Part of a small language model's weights: normalized queries and keys.
Each number is 128 + 32 x the weight over its row's rms, rounded and kept within 0 to 255. Layers, rows and columns count from 0. Numbers have three digits each. The size before them is the row's rms in percent of the matrix's.

# gate: layer 3 MLP gate, 768x384, rms 0.144, rows 618-652, columns 256-383
# up: layer 3 MLP up, 768x384, rms 0.145, rows 618-652, columns 256-383
# down: layer 3 MLP down (transposed), 768x384, rms 0.068, rows 618-652, columns 256-383
gate618 097:139052099135149121087127083085106171121130063078099127165176097120095132097106075121147090119101112117140146143185101095133123152114147174105122059122109255160066098156114122112136153123123149082114117130121168149143123143058131120116074172066181185170151124111127121101105122083115062147095036074097126181142131162116130177132093159138118111133062120134162118129101161197190152175122
up618 096:121127158128132102146096187055150101138131183092094144090135145126120075107186151138166131155131100093116144152106188122121136136098111122120138137120125127165134147144113161124112078098044133126170183119112092103089159117099112184135147165193205130206245170139122136123133118164150153222095137148059140095118087141152163116106135118144078154123141128115100080198147165068138073121120
down618 095:218087132090114141053113073120121137116127146061119185145175151096141109126159183125164125158103145158127112162132104134132125097162089107109129169153109155139143103136116110169141073123120146136170137152086126136122145143180150093101144059151095151144123109119103169157095183044117163129092122178119134083164118104184166097103164128229187131075143232171136104174092128144149152129179
gate619 094:121109164115077073182117170122150097072089061104146112139115164091207113109096167136176140100149140186162077145101114179169154151077086164171124161175099129102144179118110156125104085220176160236108130135167105140119159078107094120061145096160146150093125084137165155117044074118125182083110147086117155186127103176173133131134222129117155114087141130117143128143153154118118158128129
up619 098:128115172133187108122079126084098152122063116166090146144080138083098145042183096137161131108155133081140152118179149103132142127122108157107151139085135118082188097149137086149084137162085150043103078159160083139116142113098082131072147142148138105148064123157181128142127202165089106086117128133161119159146078129173103095082118128155128173131110143130141115149086125146068145112111
down619 096:078157127170160144043140172156120112162091080127097137156105168125130137123096122133090134149131150133197113132144092142073142070136107146139107186089068125113106159163127088137158160136122097127108114205158180094130107118102143176171141122100080147116146135141149105168118128126112153098111134161125071085176120188158086086199148133075188151159145115068129107172081105139130120186103
gate620 102:168104197156141164098102119118079101100100121144117144138155145114061110097092130117187153140126134076107158117105196162168107140145117117151103025099172113139119158122074128145131094119079009090160128121116149129132134128141110085173093092109109097115120079098122118108137102119090173150148143129118128116132105179117092082117089131108186125087092120111136185143147126132174100095138
up620 101:133117144167111109180178172166116126095141110106107139127128149119152091130164077052099183096133154165124101131125084121131162117083113129161192123097095175081161099139125129069168087184123178130100114132148152124160138155139149182192112197114208126156119155163151134113151114123121126110196150098173111181114109123085147132164150173125131156151102139154127119096124131097109159152113
down620 102:146122137090118080128106140173120103125109076119148104125116119097123153038146132106073129071056086129091155144113101098132106161108138141098160167130125134108148114119149161148122121175112116105130058087197093155145122083169144154123163152114208033153122172192154121160118142150148109186153175152154085169120139103156132099143087102121118122170147165082050082055141161076085121096124
gate621 098:142097116069111079168119122116131177087119136103119146137146133145186122125088135157124133111092198060123109142150103127079159107149117139135199108128143113111100143131127127117100145108103144112117141062103132153121127108092104069128148079114060141130131129106171135083090101143098146159112101083137172112176122072066132142051080106113168189101129094110145125158135091103171092101104
up621 097:127137116138148127084158136169136156131103156112070101117149143125067146135152153125156069107102106141124163079172119042131087172156129135094064144081194064203118084096114141130187118065104162124170151138176180157140098139191157093174125097144159116120056106111153087161111132111137133176083164111106104119146136133153115154195119141125144130102116134106125135094073128103054169075152
down621 100:092114105073188129168099158152120132190142137097159114082121176129092078148135151121154115124100145132173114078137157102141146075133130146107132158153127093122149132080136105162113080131116164166149121080067151115117056124147097176125068077175165136101119095047129106120168138169136062171137135132129112108144147089130141148116119104084103172120108132095140127116113154127124144155128
gate622 109:166159115175061106113095140156124148157088115121172091098134151101141140122079124098135128127163114109088175156141171169109127109136135142089130158178172170123189149123155147130131155116180186096140164145099121133122091101116115150125126092045120153176096102094146094146144157107110129132080148118049138115141140139143153101128100119032052156081070130128172114162143169115109166065132
up622 105:136092119219156120104088136136098091122100057175131088141136091148119182167124170083139119147101081134090165141118143145129136173103078072108054212062125147150082097171134126129137133097178116135151116147111073139120176081111144207135155095165113063142166123117103161127146115100139116093146101107157093162111097047086137144126132090117110160121135111075080126201108115113090146090174
down622 103:150097072140122048090204097112164106216136081142094139159130122144106148071117141093107086136168123140113162078112195136126122090098115140173132143161115081109160088120136130122206114109183164102107152117141139153138116136088044120194075150066113102193129047113161108126128177152140061115038123142171204132153132121099194130161065133111157129117167100136135098180163161129142149075102
gate623 107:072096151153130096133106103113141143201155158138133088124101132136110153132089174114117131087081117128125072120101135150134160186106112127125185139154167165085104154066170146112114119124063116141169111146093117187129110117188109085138071125133123099105122081102121142122056148180174167168128182128153153179158137107127083126141145139127114108103173127127144177192129123101126082095075
up623 106:142127168135139137156092136090152127156151176083133137111132108056075156124133146066142167075109134098143153145102144121153138156108147121121187111113178167138066096101077092199148153148088097144140147142128122163128093134111061068184057099174139077157175122121028104111120158128080178120135155135189159138120117100109136177138120154108159037143116137167134115174126121143187124114114
down623 110:190101164121156068123127189055190109133101121126103143138138141114128180172112141086155131122148119136071158123139103150120144217136107122153132088102165088129098128069107101169121132160118131134200132138102139188115142069136108101168104155173122082174171125173150142176121151051077168182145138174123112135112172118098091122157111172183125102143111183167126111095134157125169121072150
gate624 099:140103189132136142129146170116105124113117131090148135134153101129148170056097142135134123105065093142115063091143125133139135156151121123165159133145071126111105149117102140140121202037143127127139100114137170093172155179116169135198096108045145159074097121128120153101117181141149062084117175127090182124146145131109105144116123182104186075184144173097130150147100145120157132076062
up624 099:144132090153131130097100177165134136131101090130101180138102139120131162169154142108107104174082125112118094101153147104131113089139096115144116154107104161169119122154118134095115128166171148160119111159156147073209139086168135124105088148126094142112164193127104129083079136145110126165138203117129124164129147138109152112172084145063105062175100103153075112087136122117121146082095
down624 096:123155124121191187128143139111167124185079092200098178054186130096079109084082154158144127062158166110102138089141128166105145094134085102132180089057099120113151161120123141131110059163151140144129106151140165155194098102118146139054139080084144131086095111163163155096106133063145144136084068144132112156122124177128144183166187157091133116127132123111159165155123171088142164097171
gate625 101:088155139143120135140158158129067111128151104144095161100146059142168105094061186170112139116195141137098146101096117093139098143108161165148122133164151113080089164094101152143155084094071141097174157143088165137110134124154130086099115118118124157158148124162128099199163141115117077170098160149142049149131108065166174126126095168104162110119113138145155062071132151164142119135082
up625 099:096096154140164156117102119115104114144116173127126117130145104123175088132151078081092105158178115165151134170127087163146123148158161084116124114132090138161150095113176119132099123115127181115161141153152137075122198156134093159142165076114131123073078099119190124109139179122182179086073118122144141138089094082123112048131139120105123105076125113081113163146121110153161192169190
down625 103:175064091093182193084121122118134141133164117135159157114131117120134109038080169137133152105122145161160131164135151191103132091115193062128134166080134129122142167090141112143143111083132167113132120145164192116081114125089141156130121107131144121070147100128115093141140133139102145118115153086091060106123137116132198117117138063149121127139163083139165081140118136121103168166149
gate626 091:130148137129118173103144129160132183067129167151098097088223178163142174148102086151184133139154065099149141128137110121139130114091109131150138128160124127112157131131129137097134117111145124139156119117132081141108097140157169123161104115106103083144139118120150044185136086132131187048141110125131152153150150119110129144112106170118069093154118122095157138119146076122172021114115
up626 087:157140167175138148089054112148143148143181140119172102129199098178160113125122152143118086096097163104130091093174080069110181103116137122131169160110126148120141141194104153156168120123193128119149159125104091152098119096103125158135137159102148113156075115167162073159095121067116174089110092158142099087147172125111138113191135156156075117120170125127107112097152163190058050141158
down626 095:170116115191189115066066180084162145116188129148168124095124154198110155149141142194126108171109172089060111165153065139201183165153150101081168151177121077128123119127093105119127092074157094118112148069152120138147139096133116136077202088099124103137144084148162110142143162142086101150148153146113140104117139110098085134189073107090137101096123130159120119163123133161087185134091
gate627 100:098117113149110140118130112081112136088113131113158161086167166081143190135105121133147134159097159176167118131117149155113110146093066073129179122151127135095093109148124139141093116175146129124072099135107154103161170149178130123116127174133161096192107202064125117081165142122138164144153141091142183080162074113184156119184097142121142132118127086087137063159129179173159148164140
up627 098:136110165068102159155095091116053114123142108102147062120087108081115137118132164124212151178128150100122093125145134162123097194139153157087124086214126131175132153093112151134118147060137136115117199134162129144075124147155166161086104133111118154144073123144088136131028131125089176069170140110056117173129119083092126105110100113154126126127119145125129190125137133095059086072133
down627 102:155166148162168125189121103141135161082152104119080092050137190104147166141069190111118117160128163181142107166080033089174100084200156163107164141122118152148113141132138205118173083131111116105156143150155112136132109151143103153144100094111147115143111137128133192069122128117131128138143219131144169141107176092136099167117122118164130179160157172125113124147156077099062149142159
gate628 100:185146125136146089120121141075117131128167142113144118144118130110185093149132085114072083150139123191146133155127153146137081161155149147124084135076091127108083095098137137091139092069135083150152127100178109162110039104152110112129085135195172077122147148158150101111086152068115185150184124139131104132156255083167123162128170171104169113177151128127164145110107117137057135141123
up628 108:080197150103159165150114103146166134167148152149188084138201117161127100123110094132089148112095116140086109119125166092092100171126134113102032078138116083143104178171145152162126151122097107108181159100104148149183090147104129098112140143170212133085165143110168105073110130097162147109168159146078146149126168127091144135118129146132125053131165128163118096130094110096133180146174
down628 108:107111094169119128068132118179120123153174174129191131104144145144084119201116107164144081164117118121132103129128203126097135168104198082114126074122084105189119144079148177130112105087111136165112085135174149111123134122109149173051125151146157178127192203143181128071144142133106113131129200121088072127121140189158123167138126151145134050126171093139116115132132097065105114133116
gate629 097:127126146141174158097146150139134128103123159143071146179069122110120108048167076193162105130154109186100104120144112160141077125134120067071084131147104132086123144156073102106131111126140147133156121131113119158108147064097149149107147162152164116175112175084133146106112136177137110153100085164065137082087109173184151140105088112114157135147130137180126100102102126165091103132067
up629 096:089062052133147103155144131141138174136086138179125137113077128123124137169118123084142110142152151099084224161098147144098103149140111183120137108107130084121106099181140062143146118162092075138139159128155087109149121155110091167133169199137155101163107114154125111158143136171106233155126132111069138175147105139045121141138118168093106159160092172148149149132143166118113136175125
down629 102:062102156136199121086168117160153107139171135089157118130117156179133069202058141108188156175150140112082086179077140142139113156176098097194125142185131126148041172120089057061124135174139104097163106101080133165107115112186113116117163128088134115145153117187098106137153079094062194127118123195133057137125108077133151155166169052186153170062107102161139125148130125132106155089101
gate630 099:125091202133155095100202071082162142167116090110141058132136099142117106158172089114123158152123064201113153120083172095134150097095168181097138128105153142134143189119119137079163158188114118120125182140137142158163130130157152135113195157202120087136104079138138116139042094131061121126107126089143164173147097122090121128147119158150132092181173176061136116132125084090121070084196
up630 097:199119143155140118164096163070136138090096148098119135208155188105072182118118084184167103156132114128132127119103173128107134105194177085090139194103142098138140122108107151102160149101090113137162108120126078099116186119116128149142079155152104112100184129143167151157074104100114100155111030090138120111045144065165144104165128138145091176177102173144099058113112091138073161142165
down630 095:126169086087132089137089069137136085125123104157146155154115163121167144174108100161149138133158095157082077167168122091101134131118094099145176073067089148076118119131122121163124150124127132185120191119154098148113139120165130117154053138183143130192083150102181110174156064141132122144124104127092110082138122121141117109094154145128145152132123086116112147125127125155136146096107
gate631 100:118111127137169161102103142093065116108143093136167132072151101113118185089120133124159149135167180115118112083096170080114058135144096150110105148068136059120163093107171121156129103155150118096194117144122096083139089123130111128133147141136111098068106110135152177131222152177120117072190103151113116075134128119196122084106155116136097096142078078178144131176083092101137116123118
up631 099:100208099142103096094102147062185125133083178076087138161116134090115158174122070100126118098124092093111165127144115129148110137132167142146109098148126157136115170127117178140139127162119124169114091122120155138115123137168141095189111175130145146121152110128115087114085135073142060212151156142125139096098106154095128145135122129162138169132110155124134115179185139182137131110108
down631 100:089058149108129160171061142139109175123146128079120133132172061072145163122159158110096098130137155164142171119021139115138138088116131166131155096080113144147137136089158068056079175081088144091225134180102102138109144160122162120144074135093110144091105147054148121129114121144130113094160159126119111099119130094155204105141155148126162093116113136056192107143123148121129096118155
gate632 105:150199128121110131081114126070174122139174099088113162136085130117176202129054100072106121116144149120084060054121140146140068134181120105084075090160144116111077156122209130117142111178145078117163108113122152219108107084099124127122159139099135094146160130104206150141085132100127117152128176143132123115134167131136123118166179141115120176204147132122157198097075167135105104157167
up632 102:131173071114105097144116113173143116085165137102154126159088171155058163143095100150112079059129094188135108143102154101142175081145120162101159138100192144149048142152143154127189142093116144154118141167136166133107140173140115129071105096169157145170092086136104170106129140140121035105111147131112174115164132170143081123165112105117078120134115098157135168126116110138138133092200
down632 102:155182136096179145127111129152164105159132121141131132139075124097106133110107147140116137212164117121089122134061115100131079162145109156169174149122148128111170114132093142128077086173102186119120135154152097136082115145075113136032161124139106173148094113157171139167187167136130130156125105136155108180143135136167116108150153147164121192122188120105082099127198116175102056075120
gate633 097:097106183115180194143060070222145106084122058126147135147109136156143212104118154157137112087133101094121110135107130116128108137127078116114112115145145165146109065090120161129128115179149089097113173089185123129133117089174165124078100099089095120178093088129157114170144112213102091154144134112129111100172143142145115112156071129129132143092090136208091104120156115165128203145114
up633 098:155105198132140105185116185132110110118128077118125144166104174055126152071134130134141154142138122122110049151125118129133115114110121117091089072128071105143129143216143115075110189155166090145112127145130147053144199184162025146129074151108130175152085163126191111091078150103066148137084095131120161194109164140148144167144103095193128133110110082140119077080157096129148128088150
down633 095:139095134121152119159109129137065109127190122179065154148139111116124135128096146160155148101182110165093107172166091146119199121155132167132103093130154129148153120137097058094096144189132104197216114166143107171169120074123094108137129177088111151103089106207163142077094126169104176135115191101111107167109133123164064161097197133103077165136133180089140147131106123137113148144153
gate634 098:141136162184159061179091083077087140102141132062057120200120122126148129202121166126108114121186097153165158166136140135121151112122106132133109116129126105122135132088136122090101144122144193156173095090124135135168061055171120153081119118193117135141109130123089099152077181127164180112105116152162182164145156180102089143129140154106127144097099085118151098149123122159085099100095
up634 100:068138174104103140109166143124157118160152109173165109071158102118126135085096115109108058078050202200101130178129113122132129164080137114085172143147122120148119153127116133132089161132096118079170139141117089159102140149183185040130139142129191159107098079133157137118124071151105100133098151138097122144116129084117145091113073127086127155148126120113099179119139082160149067145146
down634 105:103117119102126183120081117155122087178137131171125090126115101182144048141112085154133118140142115113101150146067095143149122143161152113106106167113069120097132145159149163120170201200125132141111204147072133154090146139181168127125131120107116126121056133013123118067156149180121181139132056156149096166195111160126107141154102113195130168142157133099168175139169131143121144136105
gate635 097:173150082094110151173099133061115134197112103090127134131108087122125070138077109193137126125125092107144129136150155131162096126128127084112108127089117106139083150132132121090123124174149145107166144112115206065119105142087214174120115147202116173093120117088084084103086172138150115123145162093123110101101135100110148166107118109145148177168156125125112103111095085076087097135097
up635 096:221112164129113152164108114084151117134095122131088196175129140127107174143140129140170130121155124196176134148120114075144153130087141086088182120125149026149113175147078113150118110079120109136113114086148193157103153126145168111165140131128111140108119147157167048114123141089144081146124132156047120106155142141127158124145067121151149158137116063100094145140122160142136085111134
down635 099:136157177125196093164080054102182151136116141100168116176171089081131138107190087102134106115092114176093126138145150142091145099132135105056105096141150094168128134086151102113087091125128118055167136129061154125123179091142131155144142086112159099170115155135116108135123155109143058142084120146114141113075160131127188101111148105160100131106172116154118142129134107075122196105148
gate636 108:085114118144130133125182123155106122126087094067153100157076117084079172084087174141113149153131106142134158159129056127134124065129176070095066100106160082116158102173146122137116129162137169132138083150081073130112156052092095157199181127202096106129135130095141144158099152119139144091150129142146145185138164121113151149108225195060159150147135156122110124165095170132141068128094
up636 107:113103170123107089092100099106109080099117105157134147103163088100129072108110138130132137089071127127097128140156176140131078142091153112083119126140140141100102109121062182132167119163088108138194098098123071112179175149072136193109176074106162103186141028157097138162087059132183142143212129054102117151155119102108105120177131149064147097158101103208086146119133171095165123134131
down636 102:089147121156113101092068128120085129181122100158174128161130087164113141169116119119125090156113089174191044158130169077102104111129176123117133083138159077142105155089083167110092069139081088093106122069143151099141098109152141096095131125133093163095131060177139134113104157107078108127183192089135116119132131120130123128082087069081130143129116130123156091171113099138174089139109
gate637 096:176085136144139118118078099114120130158165155230136109149158132135073134165123177108108116181119142204128139124159116086104111111185183105132179126095165149134136062096099153136146159107095183109085121131170163102169172123161112126107125155141108173120095131082179138115123167156123156195176144090134155144184134123090141100169144108116117093100109116082116096124127162129154087164150
up637 097:099127091186161166185082090098147062155142141107180137123157116126091095121080109143121053145089100137094106147163120151155149140162159153097162182142160111134147129124199148116128123180136121134127172161112153143097188125136127132077116104141153123139126128133149133142145190174101145131128146178131147133112103140101151108170151151112186121169119137132181147126134168189107100196126
down637 106:145115097140170104114050099111123101125129121134158138041134128108117113116076103091121087154119206208179118149152124076165105125122116164076069164120117143122155121106168125073105159155176083159141101156100096077192136193127106126126105123169087123100163169180117107081145115143155182174207099205127141094139122132106141185156093107121066141128161097076132111157164170104105127122131
gate638 095:100128115093134157114086140096143178122101155127131163195121157064115130172167164162149203109193108147169088152091097116197073160125144082082125150135147127101126197136145086096089112127156089181133183127147130138145164155201120153120139126170215169159121176140179130106155159105177112139157111120132111119115122084120173112094063134114110097171131128136078130129124075107137104160078
up638 100:180190138113107174069142131116137073095069117083126162112167182063112153149137154159109119120090113151125147121151144118117118093142151117130111130126110095144114122106088182103147143118135110095180158106139147100102201116103130147135124077098126137192104133122127149133078172135158056157153114078048110141127151130079146104189153081187093105123142142157132095152145118074117160134140
down638 102:162133191113115137151139102101101088146148155061132080159144133078116122143124087162113138206149101102089066109136094129110076167169138061145114116140149120119075079129114124131206111174139136130132136195106081154101111108098127027157138135148165152105132117196193168122154152164129173096132163135152100125122104135135183120157134126097079096112079077186156099070142128102124116110173
gate639 100:148128216116160147162119183119155122143126163075070113133148102092142134113107134131086080114106127138126130137126108083132088109149097130142126084138177111147079089181144139143147103137113129140151177143170110062108135163046134116130047105118105121163132116063094110125072095228182142078141076091102132133071075135132095134182162166127119177109141211139078094132154080170112107039104
up639 092:121086084066105129120097119125065063114163133141103131110129177128048116065143091089128097110141170097131159077094115142139137093166154096165146117145074108167071132116110105147163104095096098123113101110086152149119150160143115110123129131097138132153093131150131141122100166130140137161150146098141128165144094141179185125116160127108139108082096101097177112164088182168137114135080
down639 101:088113151141110111186097121095158113091165125091119119109161157073091147133238140101106158079087124141131072134187105074149157073182126115147144155083124125173121171114109108138173088103152096126085132145036156186130140095120148065161095128146086172163151099180113149105128090125145089109173193102218121119101131122151120121128120081181131107177134151175117155145117143137151185155128
gate640 097:160170124136091109159111139125174128235134077028069143148171142160175078155093143111109143128071163102139115119113152074148129118136173104154083095089141153155121116125167085090073127097114112113101144100096104154149163156183146137189108162108091151120150122077146075091086105113144112132083150119120107187204149127145083140154142171105131127099184084094107196107125138135123107144101
up640 090:139125143187160183093094115150135079176128136123106121106129073137120134123124136145102121090086132125124159186139166101120092228161166157111062101134129134172107109121125123141090171094142088093139073096140141096170125173122160177164109165183173154148129182099152121109124125146171108148137166142119176106173168084105080182155133135143114090181108166068120078113164156101141074119137
down640 099:104148130183138114092076137130070107164155093154100095149136149157155084067136101112109158088104144158107147141153124057165088131152105123134114103122145101156092172161173140172139178146105111107220120116128175120104163102114118186120162192140143170131108093199145091078129115154170090107074097139108142182099150100137167146170119141087186103092077148081174126091052122141142145136204
gate641 090:078124109111142072117157082149168142100120123133105144115117090165134106155108154162140117132161133089141141156124111162092128085120103113158172113108159169177179156087137118104141157147135152132127073122127069136125155082126145094161115129132191060164135164131091119063116163165122087180135118062122136149123119132147174123140080126150158172137166119208088134105125167113134087125085
up641 089:137091111046148119143169132140182111093115143146146161195069140148149095108155152167145130088132104053055161128104158154177122097110146130149129168092156094144091162104069089112118124187061135106078078154106130141080095179116201074131069106150125124133116132106146080093157139121128131130149118098079112151071125152166154117130081155089129136120085146122113129176009107112126159125111
down641 097:095151111171121124110108121185101110216168092147154118120185134155149094117114170139113140119165135152094111133119115115165111116165105128139102175099070098116139115087122134129085129118120139149132151090106189117145171130131053074092128160147127151185093110056101132139179161083094177114161099121151131159140125111090188142128133069188108095155107041077178131119184109122126063155108
gate642 103:122115181075136164111171136169103128111153123138077061116136093078134169206101116134121116179110118173142093142119093112173167156111204120115083128102178162119180124095102175110126108156138150093130146167073097111131141120109127094167063134104103117121163104120156153171120131116085130158156088132159177128134149145167089100147141187115121049090134178063215134098125144125159152101045
up642 100:088089134094159082137160126118128103136106059134116189138049116141093128060089141121067140140081241077118152114122095176082115128065126126120061123110193125086177071139118089095106099165146130177100121133154136114150133116113117137109115161076164192113150126113132079061143162121214130115072122119088092146107146148162151077126090104108178153144056141133160128123169112122122157147125
down642 095:087118128167165123082158170170176115144200110096170129127167153167178168172145063141168101119122150086091176126095113080101115125128129100136083121183147104203124112077083159136119108166160131136137137136099072131155190158125098133104116127167126118136129106000171067141179140221089102200187058194194096152141122119102074146170157075141094119134169131089117062123099151127105148139134
gate643 100:137140159144156101075104161064123113127140085063135088163116102191148161126116150080142141113062070172060121145156132105137157149062142104162159067130148080117091147131172135117119137150186127044165142119152146138154155072124114111132116109160118167151159117150117133103114151109174141099174124083125129149177128109136118164116156159163136122156119105061195139081103161086077112102129
up643 104:132138130142140094122127094117087083122189101115158138151116080077128184120151150122108120188133152123058088101112156199113137074109170091107107140106163125085121078078114130116132066159120177132116107073150112127104066138182166145129141112130105141145060150121116129056111115141139089107107103181112117135061196141162174130150135117123113065066111084094185100134105089119150143146174
down643 101:143098161087144118122181092168152140106093159120143066116117036171164145165126135137120100138109111127106107178105154146088116105164107111169147075139125190201101101176166118101152147178127144126114117087115142085104174121134180088156123107125089134125121170172038118124138120153171142142116162171142126105081150094182086162209147115138158109090102125120100104120143191108140091142074
gate644 096:124082073100111134148232137074138121144155134142173120109114129145082133159095130124156166142141186103068189041127133131143124083147076122117106082167158086146131121151181153096138128146131124121098115144129156134067133090154126135121111120128139160129126191114082160169105155073097162149149093053100175101133103146134120164186089120153077124124118111145160154137086085172131121190110
up644 097:164075080123162112083114132146118128133146085131108132161101153181171112060142185114181205167146191142082135123181160176192131131120111121143114078134113109102092129163108155147122113089121178153095155155102162110096137119088106163078053162075129155176134133117124145139137169094124117130135142134121091186070144127112097144174113156107143147146140128102161150123061146151090108079134
down644 092:129167138145121115146160133130134101096106127114112111101120166110170120119118096137131156121134107077169159128196178168121150106105134170140070133163096112149140120092170162100200059113139125104108158113086094144204099088104084171107098128122166127131142123126156119154132147089088151106097119135128153128108136131092115111164091169091154081137191075112162109163148144141136113140086
gate645 097:200165118174168150191076082144136140126155111095120131108099095097103157115111128143113100150113124100135098126180084132125126110168121139142095155133140123174120093101060178181188162170126153141158171129135123123126103154141176129114141083088123101097103139113101135058066137162125121159052122125076154115130166096118178177114181126121156111080127173104139127115098147128104128143145
up645 095:159118095185152130090106142104095111094076063087112147128134076090144090087110067159142166099153179077167098103182122104121135084140080154112146139100123154123101116140128175110145177106098093122139148151044169101114133132133089106118151138120172053159091164122104137124158182165113140122103142090126180101151179116103168136082163118148131128126057151094222141123155090127124102167152
down645 097:177154118172149167135127108115174158086150147091145123117098081138114066144073094133109152094138177163149097129172097153117090145066093112115137090118164095166091112127107126130161121064102150124075120123169155105128109158109177127120135139143182132103122092147152150142184160132129149125181070116195134125090175112143123087112131134188168102128129109102187133119121126129102135110101
gate646 101:153080163189110155131094096151143077120086068100107133141127132120123131147122135116120123157158120167103114114188071096153093168128103155091099118113150081120101114108123139082161114181095140138151166160145162101127169112132126186103184078104112096126146119153146141096107052154097181129142123153175115140180126104105063177160131134186140138101137088172141121092179103108102213163111
up646 100:166114159132106159107133134126116141116180095108134186095134144142104161155088108079103176165105120140118160111166103176152100156143145110087137103153209103164093112136156120117114118155064102163117169132138140105123148050153144162141180124071111148111084099114170154127133101171111151130137153125251087095136150160201097166141157153180225165091185150166110099115181127108111117115115
down646 103:131119121211101152150146125122128111087170145105072101142124174181173131190152110209161149176198088156154131157119108179116097118083125075116141144183115169156099126119113169070134117087132120102103123119131104161164156135111140212158167174045114168121166160188113086135170079148145134172138115110122125129101053162155120172113127149144127143137120155158161114139178093088115166141124
gate647 092:152086112172163120082116101091102079143139125133122213189141112169082196112140114169160176116163112097160168116172145106080119133104215183116094163146123170111115133075122134183100098147161096159085117179092131090089144171170079159091158126170127106121152093141113107171066070106096122150066171180156133153101097166176110122140165163147135135170123111144143064123148198095124093118141
up647 099:147125142146103100107104123103092143121154168169138134068123110105119121108188102154103110119087129169146137137136131127177113110108141102186124135132147080106120087096130109122085130138183081138123118116158096139104112065140133160076178215135135161170062170111173092115142114113131123136133146090147104134106147074086146144133127128151109088136164130149117134145110108119106101169132
down647 096:100166116158120174050093161146110119169135113125075090116167086146064163099112122114153132172141135124161125116126118106116198100080113150106096167134146122157158124098105091119145139062160068122092113099129152097101123127071167133106087113103130139114106113236088146111116168163143091122154106158135087093141111147197133137096153128140135140097185172127148149114105118152089100133099
gate648 105:112123172145112152102112158116115183159142190129126128086105169075155113167119118086125126135146141096108107151092097147150130170144111152088137099157115132140140109143125177084117170139167140143114145141114093085147155146121125068149153134104060127158163119079147127095132167150140169118171170117158192070155039117122115146120137155108139082102130157104184066147130111140141087118158
up648 095:144143106145120171128110145170145141152147100112091134118111140148129168128091128132112119179136118126108140114168184143105086117155140122131122139130155119068086169173114069155081080115127156057174157153107156136120079085144145137083125119141139159096144130135113168146096120129106160132160104172097136122109120065083131061124088080169176131116114124093094111164127147088134120179153
down648 101:144069109093133125162129116112148115114114135091190062173125111151123183064128098119129161157113135107170124085136106127076123142081165158078180136107136134141097087056098147146114081147080171159119131182127122104138106089114116143125105107193140122167122102238065166136132101163124169102154106158140093164104173140159191124159150117139158186154208116096147124135082102089103139129142
gate649 096:133168197145108143156131125119080115131115112044099086138126127140163141135100129133081100094102190083127135167132133158126086147161109121154084093208119068103133168163101114096141160164102170059108169054153069124128155091141085080127130133088167135118122137083120096125147070080141172093167164138109179161118164115101134112115146091181157115076119073056092196120130132074119147085124
up649 097:132133114111091154016112136174194179128090089130143122112091218174092136062103122140174143185194079126083146128086084114128099139137147092123082144146142075085128141158098088099166134121154131161128086099132121149064117142153123114193129097098093144067148133138170139216124166192126107144134147054121156122175110147082134203176140098115142177170134134114122136109115090146099116129146
down649 094:133133123120123120114111075141107174094087155080150111120105174141132117116116069125121165081120162132109123151143176153147146118160098147095066124100128141176144075097105131212137082204124122168120144122089135082198102170177126118092142119123098126069080193146103124108084087081108113147142103126108132130140126094101140171128082131106075147118093167136133082127150122119105167121136
gate650 104:159170143138126128089117121105151072114117146151216142134112150113131197148158090159090078172115105125082206088098071079088124129156189131106103119096111058111114143109120129166148134165152163146043093172149147154126085077163145166091116103122132126125132129096122147133144201085162051112138127145142182159138147152155057118217124120054150196142106084110116132151157103106150066132136
up650 100:137156120120119126164111098198087175170165055086081105141103114091133120115109143131184131086057091117152163161150222149091119127159150113186149097106131139178156093121093137131091119133092135223100121143126040138103169108121121103125111066109153130104105142115135146125117142121108098164096147165104095152084114095171158096135143151174179116140167096167120142090138153151105161135107
down650 099:148146085171130115193114091101149117113169117124111139098116107122126130091125107152141190190108110181128130144126095125081145107159104163114108133142100125149131140145133135050113141128137146155182170162113124147104102129168139177185121129105194159177111101110058114104103112128110125084130140064110172146117101081143182134139128137098105119145126125167161181110146132093119142120127
gate651 094:105151101084199166139198155151105093114117131139116120104113110138142205140111086122105157134130019128077198077130106096103089181179081152083137084095095119147177123149149114144131106154188143164103106161141104094141132112195111136092099120164101113102154120117093141138103130148104157156107101094116128134134155129211142119103179102156181131134132121130157125151130069121161139159151
up651 100:115120173092108152183073097072101089104143104096183118141146172148148156123077077104192137102208110140101108086115110148131080161169100133107126149143098116147156192189133111131155112141127127148130086158092135159109152088062138126146087118111073131098106162147113178134120141113116118151100100087103090123119071141158159138186158124166194117107156150142111207156181072130141141157168
down651 101:129124078161208203094151120146132109157142187102166103141144189157100134114142132177108113127120164113105172142089197142147133065131091114084140128137111138118090160090182075121075155075122109147083082109090121095150119097069164154127108109139151111170106152231132155147154116138141117098118084142154101151117140146183132119179143131119181106105177079117096146138113157143112118119119
gate652 095:143119123144166139065111177132144084137151127091139125137148105129112139136116129149124165153172128128158145159114106193091144200112087114120173107106133167080093123160069117126112124109094114134171094127139121192140142133120156113164162139118084110125159095089123086082138166147130146094159081122118189048044166115148159067104076115189144116138167134121124062136059138138108174108191
up652 096:155150135102112184094136125157134101110130138148091095153139107125186167120152087168099150143084148104152119170095069174144130117109074121162061167097095077140178138065116170123127151138162138150127123115155132133097119136111132050112072145172146212136167131144139181110119139172121150084082176129074200086105076149182120096123144110152138136098140126120155121068064132126117156150139
down652 094:139119087128101149122191109138141148104160161111116043129090130107116121184063120126134089137139097090186136127107113126184088127142112126116124151129148109150131128160082134145169117134147160096097178137083116082193082117147135140119050138145164125180139095129064089155138109052135105122100150159149106141124115118091156125107140155112124183154102082108125173069088056062144161121169